{"vocab_size": 1045, "norm": "rmsnorm", "parallel_block": false, "init_std_up": 0.0499, "learning_rate": 0.00163, "beta1": 0.95, "schedule": "wsd", "batch_tokens": 8192, "max_seq_len": 2048, "max_steps": 12126}
Each number is 128 + 32 x the weight over its row's rms, rounded and kept within 0 to 255. Layers, rows and columns count from 0. The size above them is the row's rms in percent of the matrix's.

# layer 10 MLP up, 320x128, rms 0.155, rows 198-215, columns 0-127
size [ 93  96  99 105 101  79  90  90  97  95  83  95 104 108  88  99  96  91]
[[110 121 188 147 180 157  97 151 156 137 132  85 133 181 159  90 103 138 108 115 151 115  90 177 123 100 105 124  95 142 112 152 114 133 129  59  72 146 164 112 101 144 147 141 140 108  85 108 181  79 103 180 106 161 191 133 128  96 187 169 142 100  90 176 180 115 177 120 195 139 161 170 127 140 162  77 166 160 111 110 138 176 126 116 180 130 149  93 125 166 146 149 153 121 105 103 147 169 139 127 134 114  97 170 143  51 130 177 169 100 123 194 153 131 142 168 135 115  93 186 109 145 133 138 167  78 156 161]
 [ 84 134 134 108 128 149 131 137 116 163 195 143 137 158 130 128 126 125 119 148  97 107 157  75 126 138 129 116 152 166 132 118  97  58  94 141  52 144 171  90 146 195 132 136 137 128 143 127 116 110  67 115 162 127 164 106 112 139 108 170 138 162 181 172 106 158 111 124 177 125 147  94 117 103  87  75 141 153 116 132 119 102 156 116 108 149 121  77 118 106  84 183 141 137 122  70 167 157 111  87  73  99 119 147 127 238  91 111 166 154 146 143  98 130 180 150 116 166 113  96 160 203 171 178 122 178  67 109]
 [ 38 104 123 117 120 140 156 109  81 154 109 147 108 127 199 147 149 103 183 122 117 123  51 162 124 113 122 127 130 218 130 158 115 126 134 113 196 155 143 139 125 149 147 129 142 168 120 121 130 127 136 158  83 112 161 138  99 141 108  64 140  88 116 175 167 155 124 102 146  96 131 153  94 150 106 177 123 127  99 140 136  62  34 149 166 106 149 177 151 157 124  81 132 168 137 131  82 133 109 128 155  85 135 139 124  79 117  99 136 104 137 190 106 100 159  85 124  31 131 101 116 129  88  89  95 166 140 146]
 [147 121 114  67 117  87 192  93  94 140 145  98 101 161 166  78 151 157 120 131 119 112 150  97 105 126 145 154  75 143 149  94 153 107 135 154 164 179  71 181  77 171 125 123 120 105 106 139 142 139 159  88 164 111 164  90 132 129  84 129 153  92 120 155  90 176 113  99 133 127 115 118  54 149  27 118 105 160  92 156 153 141 174 116  41 122 121  73  92 135 121 160  74 140 124 110 154 127 133 146  98 161 162 133 109  96  72 189 126 134 112 125 110 163 158 120 125 137 106 142  87 163  99 155 171 189 154 159]
 [141 147  92 128 116 143 162 188 141  97 126 142 186 120 148 175  90 176 126  84 178  87 140 104 166 102  88 194 116 123 214 105 110 133 133 182  88 118 173 130 152 130 106 162 140 125 100 124 125 118 100 121 138 108 118 110 117 125 113 131  78 138 127 143 105 142 128 124  69 150 174  78  97 101 102 146  82  91 164 126 142 108 105 215  81 124 197 161 131 142 125  93 143 135  58 189 160 201 155  79  84 156 150 113  95 129 162 139 102 136  96 146  93 106 111 140  60 114 109 112 124  93 186 144 131 149 115 120]
 [118 159 131 132  97 100 187 167 185 101 144 149  52  97 194 148 149 208 110 117 147 145 125  66 137 184 147  93 145 172 157 165 158 159 100 162 119 175 139 171 131  90 133 125  95 116 116 108 128 105 164 141 135 143 179  90 142 166  45  90 110 149 138 111 136 136  98  99 174  97 131 163 120 143 178 152  59 136 116 158  92 133 135 116  79 140 140 136 115 145  93 138 137 144 140  86 157 134 160 129 133  95 126  89 120 114  98  65 147 112 205 126 190 110 109 156  89 155 105 198 120 159 139  91 137  89 143 132]
 [225 159 129 151  99  97 128  91 145 214 126  69 105 201 156 140 125 155 158  99 138 134 118 133 146 107 176 204  93 104 101 128 123 103 146 130 157 112 101 119 124 190 130  96 104 138  98 137  59 194 121 140 121 137 114  75 166 122 135 138 166  84 150 139  66  91 118 164 135  73 151 139 154 125 105 117  91 146 105 137 155 132 156 124 126 184 142  82 112 135  65 103  93 123 171 126 118 112 135 172 158 157 148 116 124 129 101 103 138 107 135 153 125  81 185  97 127 122  78 191 110 137 106  48 136 126 102 146]
 [121 189  77 117  90 168 143  97 137 166 165 146 147 169 126 160  71 127 109 147 109 110 142 119 125 146 105  72 140 157 202 194 118 109 147 123 124 200  90  89 121 116 128  62 129 115 123 156 183 184 146 107 186 129  60 112 144 163 106 176 148 173 190 159 164 138 175  96 110 120  87 107 143 152  68 123 108 111 139 119 152 111 118 167 135  94 210 112 123 132 124 159 142 185 116 142 151 132  93 148 119 106  90 160 112 133 151 111  75 134  99 162 146 136 106 118  89 137 209 131 129  83 104 118 122  85 144 137]
 [143 163 114 101 132 118 173  95 180 153 166 146 145 130 142 178 171 109 101  92  85  76 127 129 107 140 133 138  97 153 108 125 119  41  81 162 155 185 152 110 112 129  97 139 132 144 143 133 105 136 123  97 133 190 114 164 113  86 104 163 109 144 192 156 110 158 111 158 146 128 101 173 122 177 124 120 132 135 177 107 105 159 102 120 181 145 143 125 227 142 145 143 129 103  94 182  68 156 118 172 139 121 242 134 158 137  93 122 138 106 131  91 140 101  88 138 149 112 147 113  90 129 211 118 111 109 157 178]
 [117 125 119  84 178 148  26 158 147 147 107 115  89  52 167 130 122 132 126 176 162 166 175  51 117 175 155 145  93  75 101 172  92 110 159 129 159 164 180 163 100  84 155 172 113 134 102 135 149 107 129 120 120 107  96 119 146 130  87 177 125 102 143 158 135 145 168 100 114 140 142 103 114 142  98 139 121 121 190  94 149 137 125 136 110 123 100 121 138 109 184 102 131 193  79 127 140 145  94 148 141  59 150  93 105 104 126 107 147  70 106  52 146 108  97 153 129 181 172 100 118  95  91  83 147  93 117 137]
 [147 108 203 149 101 134  60 139  75 133 148 129 116  88 187 140 183 176 109 111 191 102 121 126 118 132 154 191 135 154  91 133 119  85  70 101 159  96 105 100 158 101 140 110 177 100 160 179 142 178 143 134  88 106 113  89  79 156 168 167 106  86 125 142 137 142 153 108 102 165 187 154 121 121 132 158  91 104 119 130 138 160 169 126 130 145  98 134 131 168  51 181  87 171 124  95 124 166 172 142 158 175 128 137 192 116 131 127  88 160 134 123 116 135 121 117 137 119 188  69  93  76 131 106  92 101 157 152]
 [116 145 107 158 126 130 111  99  99 212  33 127  97  93 154 151  84 115 113 116 109 101 132 112  89 118  80 112  88 131 169 180 114 140  96 136 124 185  76 142  77 136  95 121  76 115 143 153 107 167 121 152 117  97 127 155 140 119 155 156 146 146 160 136  99  48 173  94 133 139 128 151 185  51 124 181  91 175 131  81  92 106 142  93 127 100 135 106 166 137 137 144 210 122 158 103 132 145 112 167 120 158 185 145 155 138 166 140  83 165 191 144 158 159  67 129 118 140 107 168 144 156 161 144 144 113 114 134]
 [ 94 111 112 142 162 120 151 177 175 149 169 186  95 153 149 148 179  79  70 142 113  65 160  60  99  92  92 142 132  77 129 135 136 117  96 140 101  98 212  76 137 148 110 120  52 137 133 104 133 179 100 171 122 115  84 138 121 132 122 131 146 140 208 139  74 165 187  89 130 142 113 160 148  93  70 154 121 126 118 140 183 108 180 111  85 119 133 184 136 147 139 143 114 135 122 161  85 152  81 110 126 121 124 142 137 154 129  83 146 114  88  75  97 103 137 187 127 171 151 114 123 137 127 161  77 109 126 140]
 [120 107 138 167 130  97 166 139 141 113 104  68 111 116  62 125 126  81 129 177 105 151 107 148 157 118 147 112 146 154  69 139 153 153 185 131  71 131 160  98 234  71 175 131 128 120 136 141 156 135 142 133 139 164 117 119 141 119 138  97 129 136 180  70 145 175 161 128  95 157 126 107  93 167  84 142 146 132 145 103 147 110 102 204 192 119 165  90 136 145  44  88  93 161 174 119 135 122 129 128 101  82 143 134 139 117  59 157 163 129 106  89 144 151 146 120 185 119 177 117  92 104  61 123 147 125 160  97]
 [126 109 108 169 147 115 204 108 103 139  57 114 162 121 153  95 177 146 154 152 115 109 116 121 189  67 145 121 190 134 175 141 174  77 113 104 100 142  97  97 177 118 164  81 177 102 132  76  95 141 104 109 196 158 101 131 128 107 136 178 212 126  91 159 157 133 112 111 163 120 167 144 152 117 141 139 111  97 138 135 100  87 147 157 137 160 101 162 144 157 125 169 132 120  75 111  62  82 108 109 150  98 141 163 112 129 100 157 172 127 131 125  88 113  93 126 150 158 135  97 187 147 137  98 215  99 141  95]
 [118 135  63 128 127  94 132 122  96 152  90 174 147 142  64  59  50 122 130 114 170 158  90 110  65 112 108 122 102 160 148 165 138 103 103  99  31 136 148 140 144 118 117 133 131 121 135 113 111 124 199 112 147 107 142 113  62 173 117 129 118  66 141 178 154  92  63 114 111 171 137 115 136 118 145  80  86 122 139 115 128 133  42  95 101 101 139 119 118  85 138 136 163 161 112 143 123 122 141 141 111  89 176 105 147 213 162 124 103 126 104  90 160 122  96 109 172 124 141 143  71 102 150 141 127 100  71 129]
 [149 109 146 178 134  80 109  73 173 112 166 125 133 125 132  96 124 135 121 134  92 168 115 158 101 118 138 148 140 166 149 126 121 119 124 104  66 153 139  77 183 152 146 122  91 171 121  82 127  83  78  76 148 136 139  86 101  84  60  86 170  89 137 135 145 151 148 188  96 129 209 155 178 133 151 109 146 154 132 166 174 176 138 218 134 126 123 175 131 126 109 135 129 101 145 123 106 126 114 190 146 115  95 152 129 169  77 182 153  85 157 138 140 121 180 104  96 141 185 170 110 155  81 164 164  91 103 120]
 [143  85 150 112 152 102 115 136  55 157 111 184 128 104 100 128 103 142 126 165 147 195 117 131 167  99 102 147 155 101 109 163 135 113 157 133 175 155 113  99 144 106 158 133 157 187 196  80 183 180 129 128  93 136 122 116 128 102 112 103 117 136 109 108 183 125  98  96  95 130 115  88 176 138 126 216 132 133 146 132 119  94 102 110 226 195 156 197  80 157 156 114 110 162 191 118  78 133 118 129  95 152 101 152 100 100 130  89 125 148 107 153 150 137 109 106 141  81  83  91  82  74 138 115 112  92 125 153]]
# layer 10 MLP down (transposed), 320x128, rms 0.146, rows 198-215, columns 0-127
size [103  91  96 106 103  86 102 101  93 102  95  97 106 100 106 104  97  99]
[[157 139 111 110 124 143 131  97 173 120  52 117 122 167 185 157 132 135 142 123 104 170  83 110 120 103 118 112 141 183 116 144 108 119 139  75 163 128 171 127  93 126 136 153 154 114 111  98 181  69 164  82 173 102 118 163 150 174  73  75 143 120 190 137 156 192 194 131 130 154 141 109 100 159 134 129 111 159  96 131 115  96 137 128 106 163 138 110 160 164 115 157 180  96 181 135 137 159 119 196 155 183 121 141 150 156 207 133 151 108 180 138 153 150  89 106 142  83 105 170  47  94 146 127 130  87 105  89]
 [145 177 111 134 132 101 168  94 121 128  94 134  91  94 121 122 111 141 121  86  91 127 159  65 131  93 155 135 119 174 135 112 205 183 153 136 160 146 102  73 103 106 116 139  82 120 133 149 147 108 115 114 162 182 127 117 143 154 180 151 173 131  69 132 115 104 148  52 146 199 132 116  96 157 171 111 149 163 105 131  98 192  76 157 198  97 106 174 151 184 152  79 144 108 155 124 118 188 138 126 101 169 157  65 142 111 119 174 127 133  85 132 153 110  85  90 160 149 142 130 127 143 178  63  89 132 138 141]
 [120 110 114 142 114 119 104 196  95 149  70 165 152 118 127 148 163 105 150 171 118  76 147 132 140 153 183  99 169 129 113 130 149  92 197 120 146 140  85 115 155 114  80 101 130 178 148 151  94 139  94 185 119 144 143 105 134 136 122 127 164 155 104 169  86  80 149 149 171 196 131 112  84 173 139 103 150 115 112 140 162 144 114 124 157 111 107 192 132  94 141 146 185  84 141 155 206 123  75 127 113 110 119 143  77 129 176 119 118  96 169 118 168  69 131 165 151  75 146  86 182 174 122 106 134 164  46 118]
 [ 91 190  98 137 143 157 126 182 170 122  94 137 128 137 134 106 109 112 159 110 115 152 101 102  72 160 121  71 150 122 172 126 118 166 102 112 182 154 106 171 127 127 118 110  92 133 185 107 161  36  72 150  98  85  42  90 176  72 151 115 102 138 170 143 136 109 126 139 100  69 139 149  87 142 140 151 170 123 143 122 105 120 122 157 166 160 111 105 166  84 101 110 113  92 123 129 144 107 123 165 117 163 131 134 124 198 133 155 122 108 151 181 131 134 121 159 121 111 197 110  51 133  63 133  92 117 112  68]
 [181 147 138  82 143  96 143 143  80 123 102  91 148 118 145 134 119  95 106 106 154 149 143 116  81 154 115 124 140 102  94 102 130 109 126  98 179 122  57 153  97 120 153 124 169 157  54  86 103 159 185 139  78 151  88 148  99  56 104 114 181 103 149 164 130 187 142 182 159 199 130 105 100 142 105 109 141 158 143 140 124 132 179 120 104 138 124 144 142 140  88 174 123  79  79 157 161 128 142 110 140 123 163 141 187 124 136  94 152 189 100 174 109 121 188 180 117  98  53  78  78 126 139 121 145  93  95 128]
 [115 133 137 124 171 111 139 170 142 155 102 114  97 142 143 121 107 123 104 125 134 131  99  99 136 150 144  98 104 152  94 120 186 125 195 105 107  64 129 171 192 196 164 111 149 178 124 167 173 112 152  87 140 102 165 114 118 156 152  93 152 122 114 116 131 188 135 112 114 121  75 142 196 157 182 118  70 107  44 147 119 122 190 132 150 119 142 111 109 116 165 156 169 150 128 134  79 150 100 115 139  90 107  81 172  30 101 137 127 105 114  86 103  74 142 162 165  85 153 129 104 168 160 105 135  69 137 105]
 [131 131 136  60  55  98  92 140 148 154 106  84 121 188 100 148 169 105  94 121 104  95 184  92  91 134 115 134 154 122 156 123 123 169 109 144  50  75 137 108 213  90 131 115 140  86 146 140  94 202 171 149 163 119  72 135 138  98 122 137 162 126 136  94  99 160 119 133 154 112 139 124 121  51 120  87 123 109 124 107  67 219 142 114 142 176 104 105  35 159 114 114 110 148 137 113 105  84 119 154 121 154 121 112 148 117 117 107 122  98  70 153 133 157 154 146 149 129  95 138 117 152 180 131 113  88 128 115]
 [136 154 190  95  88 115 149 104  78 149  81 134 127 186 156 201 193 151 113 143 151 110 122 147 132  80 168 155 111 118 142 153 224 153 170 136 143 129 132 117 143  76 134 111 176 120 195 110  91 128 184 115 136  97 128 132 130 196 127 164 119 137 183 126 110 152 121 145 151 164 150 122 164 103 115 177  94 130 138 112 178  87 113 140 123 162 128 103 135 110 116  92 133 112 120  94 159  90  93 158 133  49  35 169 137 153 146 141  93 101 109 132 154  96 167  97 103 102 138 129 125 163 142  69 157 171 112  98]
 [ 57  80  94 140 110 148 128 139 137  95 149  52 189 140 135  71 124 211  95 125 174 146 132 153 126 161 111 127 116 111 163 107 192 140  58 105 146 171  91  94  98 122 101  80 133 111 121 173  85 161 116 104 107 145 141 124  86  95  92 134 157 154 128 150 104 117 136 125  97  99 117 118 139 123 113 146 151  79 144 101 113  96 127 144  77  79 108 107 100 104 116  98 106 147 161  95 206 134 163 102  79 107 144 111 153  75 134 123 135 181 105 190 126  86 104 179  90 111 155  80  88 191  90 102 136 136 119  99]
 [126 158 120 165 148  90 165 123 178 145  65 173  94 144 140 120 134 145 156  85 148 143 179  85 108 130 152  57 140 107  83  98 137 183  98 126 176 138 123 207 165 131  98 134 146 124 144 114  76 101 122 151 132 207  96 118 134 143 126 149 160  51  92 103 144 141  73  99 166 184 176 202 161 109 122 104  85 153 183 167 150  98 158  93 135 142 158 115 118 178 149 162 159 154 157 135  69  89 119 122 149 159  92 103 138 144 138 110 148 141 139 127 153  92 111 145 154  82 155 158 169 138 134 157 142 189 121 129]
 [117 113 138 166  62 154 105  98 165 136 122 160 147 106 168 108  73  97 140 116 140 152 148 131 149 155 108 100  83 108 132  88 103 127  76 157  69  62 152  57 164 118 137 119 110 100 151 138 154  47 182 127 132  79 115  98  81 192 161  78  68 155 144 161 119  71 126 157  80 132 111 111 152 126  75 127 158 142  68 151  62 102 131  79 112 108 169 144 129 166 119 122  98 102 146 123 107 128 118  96  55 154 135 139 131 119 147 151 117  91  88 139 127  87 143 110 132 171 148 115 115  65 100 134 117 113 166 181]
 [ 90 108 100 177 178 149 162 141 110 131 126 122 121 104  72 168 115 130 112 110 167 192 121 149 128 124 132 106  76 128 115  94 163 143 161  71 111 140 160 121 138 168 106  97 115 122 109 115  74 139  91 143 144  82 161 154 121 160 158  85 137  82 124 112  74  44 163 150 129 101 106 134 105  95 159 149  99 138 143 162 134  95  96 123 114 147  45 131 135 199 138 151 154  80  57 105 135  54 192  82  93  68 143 127 131 171 126  87 133 160 127 164 130 140 178  99 126 137 189 118 180 152 136 133 152  97 140  97]
 [112 136 145 135 111  90 150 135 122  86  58 132 147 124 152 120 188 162 180 160 110  76 153 104 185 142 142 127 141  92 164  97 131 157  63 164  95  90 113  92 127 113 133 134  39 137 124 180 127  78 115 143 146 141 107 115 168 149 158  71 200 103 147 165  92  75  93 157 142 172 133  45 189  86 109 128 104 128 171 152 154 155 197 127  83 145 100  84 128  63 124  82  96 156 116 134 139 117 106 133 149 133 133 146 140 100 119 132 104 135 119  88 115 128 151 143  79 128  82 123 167 120 146 134 161  86 103 174]
 [130  95 212 153 133 160 155 114  77 151 125  87 150  67 193 136  82 141  96 116  83 142 100 101 113 165 157 153  84 120 134 130 208 111 105 123 107 110 142 129  74 161 139 157  95 140  97 136 127 129 123 111 149 116 147 156 118 131 118 141 102 126 117 140 142 201 127 120 170 174 105  97 104 165 117 136  92 109 148 204 134 137 150  82 154  67 117 168 123 155 133 174 135 104 131 195 108 170 189  95 128 121  98 168 163  81 145  98 131 156 128 121 110  97 124  81 113 117  79  86  39 176 128  93 125 112 121 186]
 [188 111 119 108 132  90 143 154  86  95 109 125  84 103 155 142 178 119 167  84 149 157 162 105 126 150 137 120 139 151 127 104 173 119 167 186  86 225 123 175 144 131 104 120  96 154 137 114  76  97 115 151 205 167 118 166  86 188 141 120 134 170  69 101  98 123 155 117  96 163 146 104 128 171 104  74 175  70 133 124 127 126 115 129 103 151 102 143 139 148  82 145 174 119 159  91 142 200  80  88 146 112  97 108 115 171 144  96 158 172 111 146 127 109 120 151  74 116  89 126  99  87 108 114 177  95 167 162]
 [139 113  81 130 162 124 136 136  51 125 176 125  72  73 123  84  83 186 146 151 115  79 113 114 172  81  92 113 135 152 112  94 139 140  98 154 162 105  95 114 150 142 114 123 155 156 134 123 115 135 164 160 104 124 174 110 166 142 116 144 129 111 158 184 116 169  91  88 140 131  87  84 143 114 143 163 134 178  70 146  94 155 112 186 143 163  93 128 139 145  76 129 106 170  92 169 172 153 180 102 100 140 130 120  99  72  71  85  79 101 197 129 175  83 138  94 168  95  81 151 157 193 127 146 113 141 153 118]
 [106 171 146 137 133  94  90  97 109 139 100 141 132 110 172 110  79 112  96 112 174 114 147  87 171 185 123 111 126  65 151 100 127 147 146 186 116 176  98 122 104 115 104  90 150 174 153 170 183 148 137 158 176 150 153  89  92 112 116  87 185 116 181  72 111 112 112 151 150 100 124 184 133 120 107 127  86 108 200 172 111 141  95  96 120 146 144 114 137 116 147 116 112 180  81 119 147 116 107 144  57 129 137 112 164 140 139 115 111 111 176 189 123 114 126 127 142 110  94  66 190  56 174 139  64 157 146 176]
 [147 101 157 124 136 112 153 174 125 144 174 136 111 138  84 189 146 136 142 166 104 207 187 178 133 158 153 100  97 136 139 191 141 102 146 104  99 198 181 195 196 176 112 131 146 131 109 113 114 133 122 174 102 157  88 167 110  77 112  97  94 164  97 110 146 110 144 150 114 122  81 125 147 131 139 159 125 122 140 106 125 104  90 103 140 182 124 165 109 128 105  86 165 125 183 142 144 146 216 141 141 111 147 114 116 159 159  88  92 135 124 128 177 163 192 127 113 114 201 110 173 119 113 110 106 166 162 185]]
# layer 10 MLP gate, 320x128, rms 0.163, rows 199-216, columns 0-127
size [ 88  95 110 106  77  94  98  91 102  92 101 106 110  88  99  93  96  90]
[[151 130 155  88 189 110 157 112 140  89  78 145 163 134 163 109 141 129  80 100 129  89 113 202 115 105 155 145 120  69  90 112 151 131 153 129 121 136 130 137 110 154 176  65 103 127 116 166 110 135 110 112 144 122  98  83 101 113 140 130 167 125 170 142 167 145 180 116  79 144 146 171 157  83 165 185  99 130 154 108 142 102 122 128 155  32  55 177 135 162 183 172  78 127  94 173 127  90 119 173 185 135 155 142 183  62 109 111  80  84 123  92 134 108 121  94 133 131  98 140 108 115  70 154 131 125 122 108]
 [138 101 152 173 169  89 160  99 112 103 133 120 189 156 109 175  51 166  63 176  72 123 129 109 105 158 123 155 125  92 159  79 164 116 129 147 113  93 138 132  88 139 119 151  56  90 146 123 138 128 121  60 182 128  75  79 153 161 122 112 123 136 132 140  78  70  76 129  73 153  91 164 115  97 120 142 132 119 134 146 107 136 152 103  99 145 133 130 142 103 141 212 117 145  96  90 109  97 182 173 117 130 130 133  38 122 181  97 124 184 153 113 117 176 154 126 131 145  72 151 136 144 117 156 104 103 129 109]
 [ 88 103 107 106 104 119 108 143 118  98  59 208 118 152 146 178 149 118 113 118 180  83 112  75 159  65 132 192 112 105  50  79 138 153 143 123 139 110 199 113 109 175 111 140 161 118 205 101 118 152 176 139 156 129 143 125 142  98 132 129  86 102 111 109 140 130 113  93 117 122 137 124 167  77  63 151 100 175 170  93 166 151  83 122 134 155 133  55  70 152  97 115  97 148 144 155 115 115 104  84 102 126  94  98  86 150 135 104 140 110 119 114 131 128 100  66 132 155 125 122 171 109  95 185  97 162 101 116]
 [150  64 148 155 152 119 104 117  91 132 121 113 138 150 110  91  97 126  31 158 192 185 124 110 132 142  80 121 137 152 148 124 118 135 125 148 169 110  89 145 103 137  96 162 150 185  99 103 159 153  76 137 144 119 130  65 139  73  94 175 139  67 100 139 140 107 171 109  84 118 109 157 113 150 132 145 137 172 173 139 147 145 149  95 100 124 180  97 131 137  96 150 121 119  55 197 205 175 127  99 130  71 120 119 142 218 121 100 155  80 159 171 142  71 127 161 135 136 161  96 136 142 114 149 119 125 132 150]
 [147 128  56 124 162 117 137 102 157 223 144 146 121 157  82 125 156 106 145 151 178 108 172 129  84 156  77 115 118 161 109 159 150  73 168 123 140 149 132 149 125 134 130  83 132 159  85 154 103  36 111 153 103 136 117 145 113 185 162 161 123 138 119 152  97 119 130  89 102 115 139 143  78 137 136 107 125 206 135 167 151 124 108 142 132  70 175  71 106 122 116 154 153  87 127 150 163 170  67 129  73 112 127  83 118 115  87 141 144 141 144 138 104  74  45 127 152  92 109  74 116 102  96 171 144 136  82 107]
 [179 114 162 125 166 142 143 119  69 182 154 118  98 193  74 146 131 147 162 130  87 110 122 146 192 142 136 202  82 120 130 115 148 149 142 170 117 172 114  99 120 175 129 165 118 151 154 100 118 197 142 113 107 109 156 110 150 138 167 115 184 118 122  93 177  89  90 134  70  55 110  89 182 119 139  81 139 142 105 137 143 112 118 116 146 139 105 187 131 146 105 118  77 125 125  81 151 148 158 145 131 102 193 167 136 137 170 129 140  91 163 158 123 123 156 120  98 120 168 134 173 105 183  69 188  81 156 166]
 [102 157 124  86  95 125 129 152 190 160 152  98 158  67  98 136  83 103  96 162  60  81  81 116  84 158 126 121 117 101 144 121 112  99 128 159 139 157 133 103  89 135 169 134 112 180 149 181 148 218 100 118 160 133  89  92  98 130 187 103 120 137 184 187 147 119 158 142 170 123 123 163 127 147  61 103 160 194 151 151 132 194 133 177 138 110 174  78 160 101 130  97  81 146 145  86 158 157 143 178 178 133 126 123 133 118 132 109 120 141 129 127 150  89  64 110  60 139 137 121 163 107 154 122 104 129 122 120]
 [177 120  84 159  91 127 113 140 146 140 109 127 159 133 164 148 122 109 134  84 132 189 133 121 118 160 127 132 145  85 122  97 113 171 138 137 188 132 145 190 103 164 112 201 142 110 160 155 193 138 141 134  57 100 138 128 145  97 111 120 111 138 129 128 131 123 145  74 136 130 145 116 115  66 109 110 158 110 119 101  82  49 106 103 127 122 196 117  73 118 101 117 166 161 127 165  93 151 172  81 108 161 184  48 140 129  74 100  91 112  82 141 158  78  87 142  74 158  62 190 120 143 166 145 114 124 115 160]
 [120 144 186 147 198 183 186 200  88 168  93 108  95 123  72 172 135 147 168 133 127 143 114 126 182 119 111 112 112 122 190  73 107  80 131 160 155 142 143 103 108 131 101 132 181 173 153 121 124 111 127 103 193 139  85 121 157 193 112 127  99 198 121 164 135 153 144 164  46 165 102 117 103 102 133 126  96 146 167 183 134 127 134 115 105 115 118 136 113 135 115 127  65  86  90 129 182 131 141  93  75 149 146 105 166  92  80 122 135 117 162 100  57 129 139 124 125  99 109  68 108 121 152 113 111 142 132 117]
 [136  99  50 162 129 102 148 138  85 153 149 100  67 140  82 121 178 117 142 122 126 108  67 120 104 159  73 163 118 167 123 140 122  94  79  65 143 120 126 126 202  83 153  89 158 136 160  78 135 165  99  69 110 146 136 148 159 156 135 161 126  51 129 123  59 147 101  97  90 150 100 155 148 160  93 111 110  59 125 153 149 105 146 128 209 126  96 154 147 121  91 184 119 142  95 120 105 114 123 106 174 160 107 143 114 160 124  92 125 172 121 107 172 199 130 113 118 110 122 118 160 127 102  72 113 107 160 100]
 [137 102 125 130 200 163 149 119  87 100 149 171 195 178  71 164  90 112 119 114  94 118  76 148 149 185 104  82 101  96 140 165 125 104 147 177 133 183 117 111 135 105 106 187 151 125 111 129 165 129 110 118  87  61 133 138 115 169 110 184  82 156 138  28  90 127  99 111 106 143 109 126 181 124 134 148 177  98 146  67 138 105 119 172 155 143 119 101 141 130 147 144  71 105 108 150 170 130 110  50 112 110 122 114  96 151 108 128  91 112 107 164 151 150 148 137 141 113 195 109 134 134 148 125  60 131 167 159]
 [138 104 117  65 138 164  99 103 119 127 108 127 118  86 136 104 141 114 129 102  48 143 107 129 206 193 136 133 142 113 128 145 149 109 138 102 106  68 115 168  99 122  63 161 169  74 115 134 154 126  93 141 148  78 116 173  55  92 162 181  86 170  57 108  87 130 164 114 104 110 156 198 122  73 107 139  65 137 126 125 138  96  88 141 146 137  89 150 132 189  97 131 163  93 102  90  94 115 150 149 119 184 130 105 113 149 105  96 152 172 136 169 153 170 145 101  99 122 133 173 157 118 146 140 103 168 170 136]
 [130 174 127 168 185 114 125 136 138  90 110  77 134 117 107 137 139 105 127 101 145 100 154 114 103 140 171 167 190 139 118  82 184  76 142 123  78 116 110 118 102 119 136 104 104 132  94 137 157 115 180 111 133 116 199 120 102 145 153 165 132 141  90  58 172  66 118 140 119 119 109 139 128 149 150 131 140 177 106 144 167  76 162  69  94 139 135  79 158 139 181 118 192 139 107 112 109 145 177  73  87 181 156 130 101 107 101 147 127 102 103  99 187 166 156 125 150 113  99  75 137 125 119 132  55 228 139 113]
 [150 188 107  77 133 109 113 160 122 124 141 116  73 159 144 164 114 145  36 127 127 153  93 157 114 159 123 113 112 123 130 144 183 104 162 155 111 124 132 142 111 181 118 118 107  99  92 179 147  67  73 186 169 125 141  73 135 112 111 142 107 128 134  66 107 129 112 127 105  92  23 104 146 130  84 105 157  97  86 183 114 115 147 103 130  75 149 118 120  62  76  64 146 107 125 138 128 145 217 142 107 111 113 133  96 159 107 173  92 117 122 149 110 122 130 120 118 125  91 103 132  72 144 165 130 184  94 118]
 [127  91 158 137 122 137  93 147 141 150  75 109  45 201 144 143 157 123 170  94 193 127  90 131 160 108 154 143 185 152 141 130  91 172 135 157 185 181  84 161 112 149 121 139 129 146 121 188 118 142 117 118 138 122 126 133 103 150 176 106 125 125 192 149 150 181 123 143 114 107 116 127 158 124 161 107 189 126 106 129 111 119 194 147 140 154  60  34 142 133 116  98  71 104 103 153 111 176 133 129  98 143  88 113 136 123  65 154 113 113 129 147 119 137 126 110 122 161 130 115 195 132  62 187 146 134 173 183]
 [ 95  82  57 105 124  96 121 129  76 151 138 149 112 161  93 114 172 136 132 103 152 147 118 115 187 107 121 112 129 134 160  77 108 111 168  87  75 126 119 150 221 117 139 126  95 144 119 155  56 175 138  58 100 127 174 135 176 175 151 108 101 154 148 125 117 139 131  95 148 118 102 144 104 100  99  98 185  89 133 114 110 137 134 106  66 128 145 158 107 110 154 139 129  96 142 101 101 111 108  80 129 100 173 173  81 107 176  83 175 130 148  85 102 115  87 148  76 100  37 148 159 156 102  93 154 171 129 111]
 [151 149 159 179 149 123 152 170 180 126 118 170 122 128 113 102  81 112 123 121 119 114 188 124 103 147 112  68  80 126 185 183 155 171 168 164 110 135 120  55 172 168 124 161 124  92 121 139 135 142 134 154 134 118 116 185 105 147 141 105 115 130  88 176  79 161 137 119 184 146 114  92 191 106 134 104 150  94 207 145 131 156 124 137 140 115 124  87  72 115 127 120 178 157  95 138 111 183 139 132 158 110 110  55 138 109  64 129 124 123 106 156 105 110 137 178  62 108 169 123 138 133  92  75 147 198 124  75]
 [115  85 102 146 165 104 100 150 135 134 148 106 147  73 131 115 175  84 181 105  97 156 104 142  87 129  91 127  75 236 109  51 160 178 117 145 132 134 184 103 127 145 152 124 103 105 112 125 135 144 180 120 152 102 134 141 113 112 127  98 106 102 182 127  88  73 132 134 128 156  92 131 191 119 151  99 112 107 113 126 204  90  96 132 126 156 114  79 127 108  74 131 182 169  49 164  92 154 110 159 115 163 148 139 105 169  87 183 117 134 146  58 135 145 148 169 119 147 117  85 156 137 138 128 145 117 181 128]]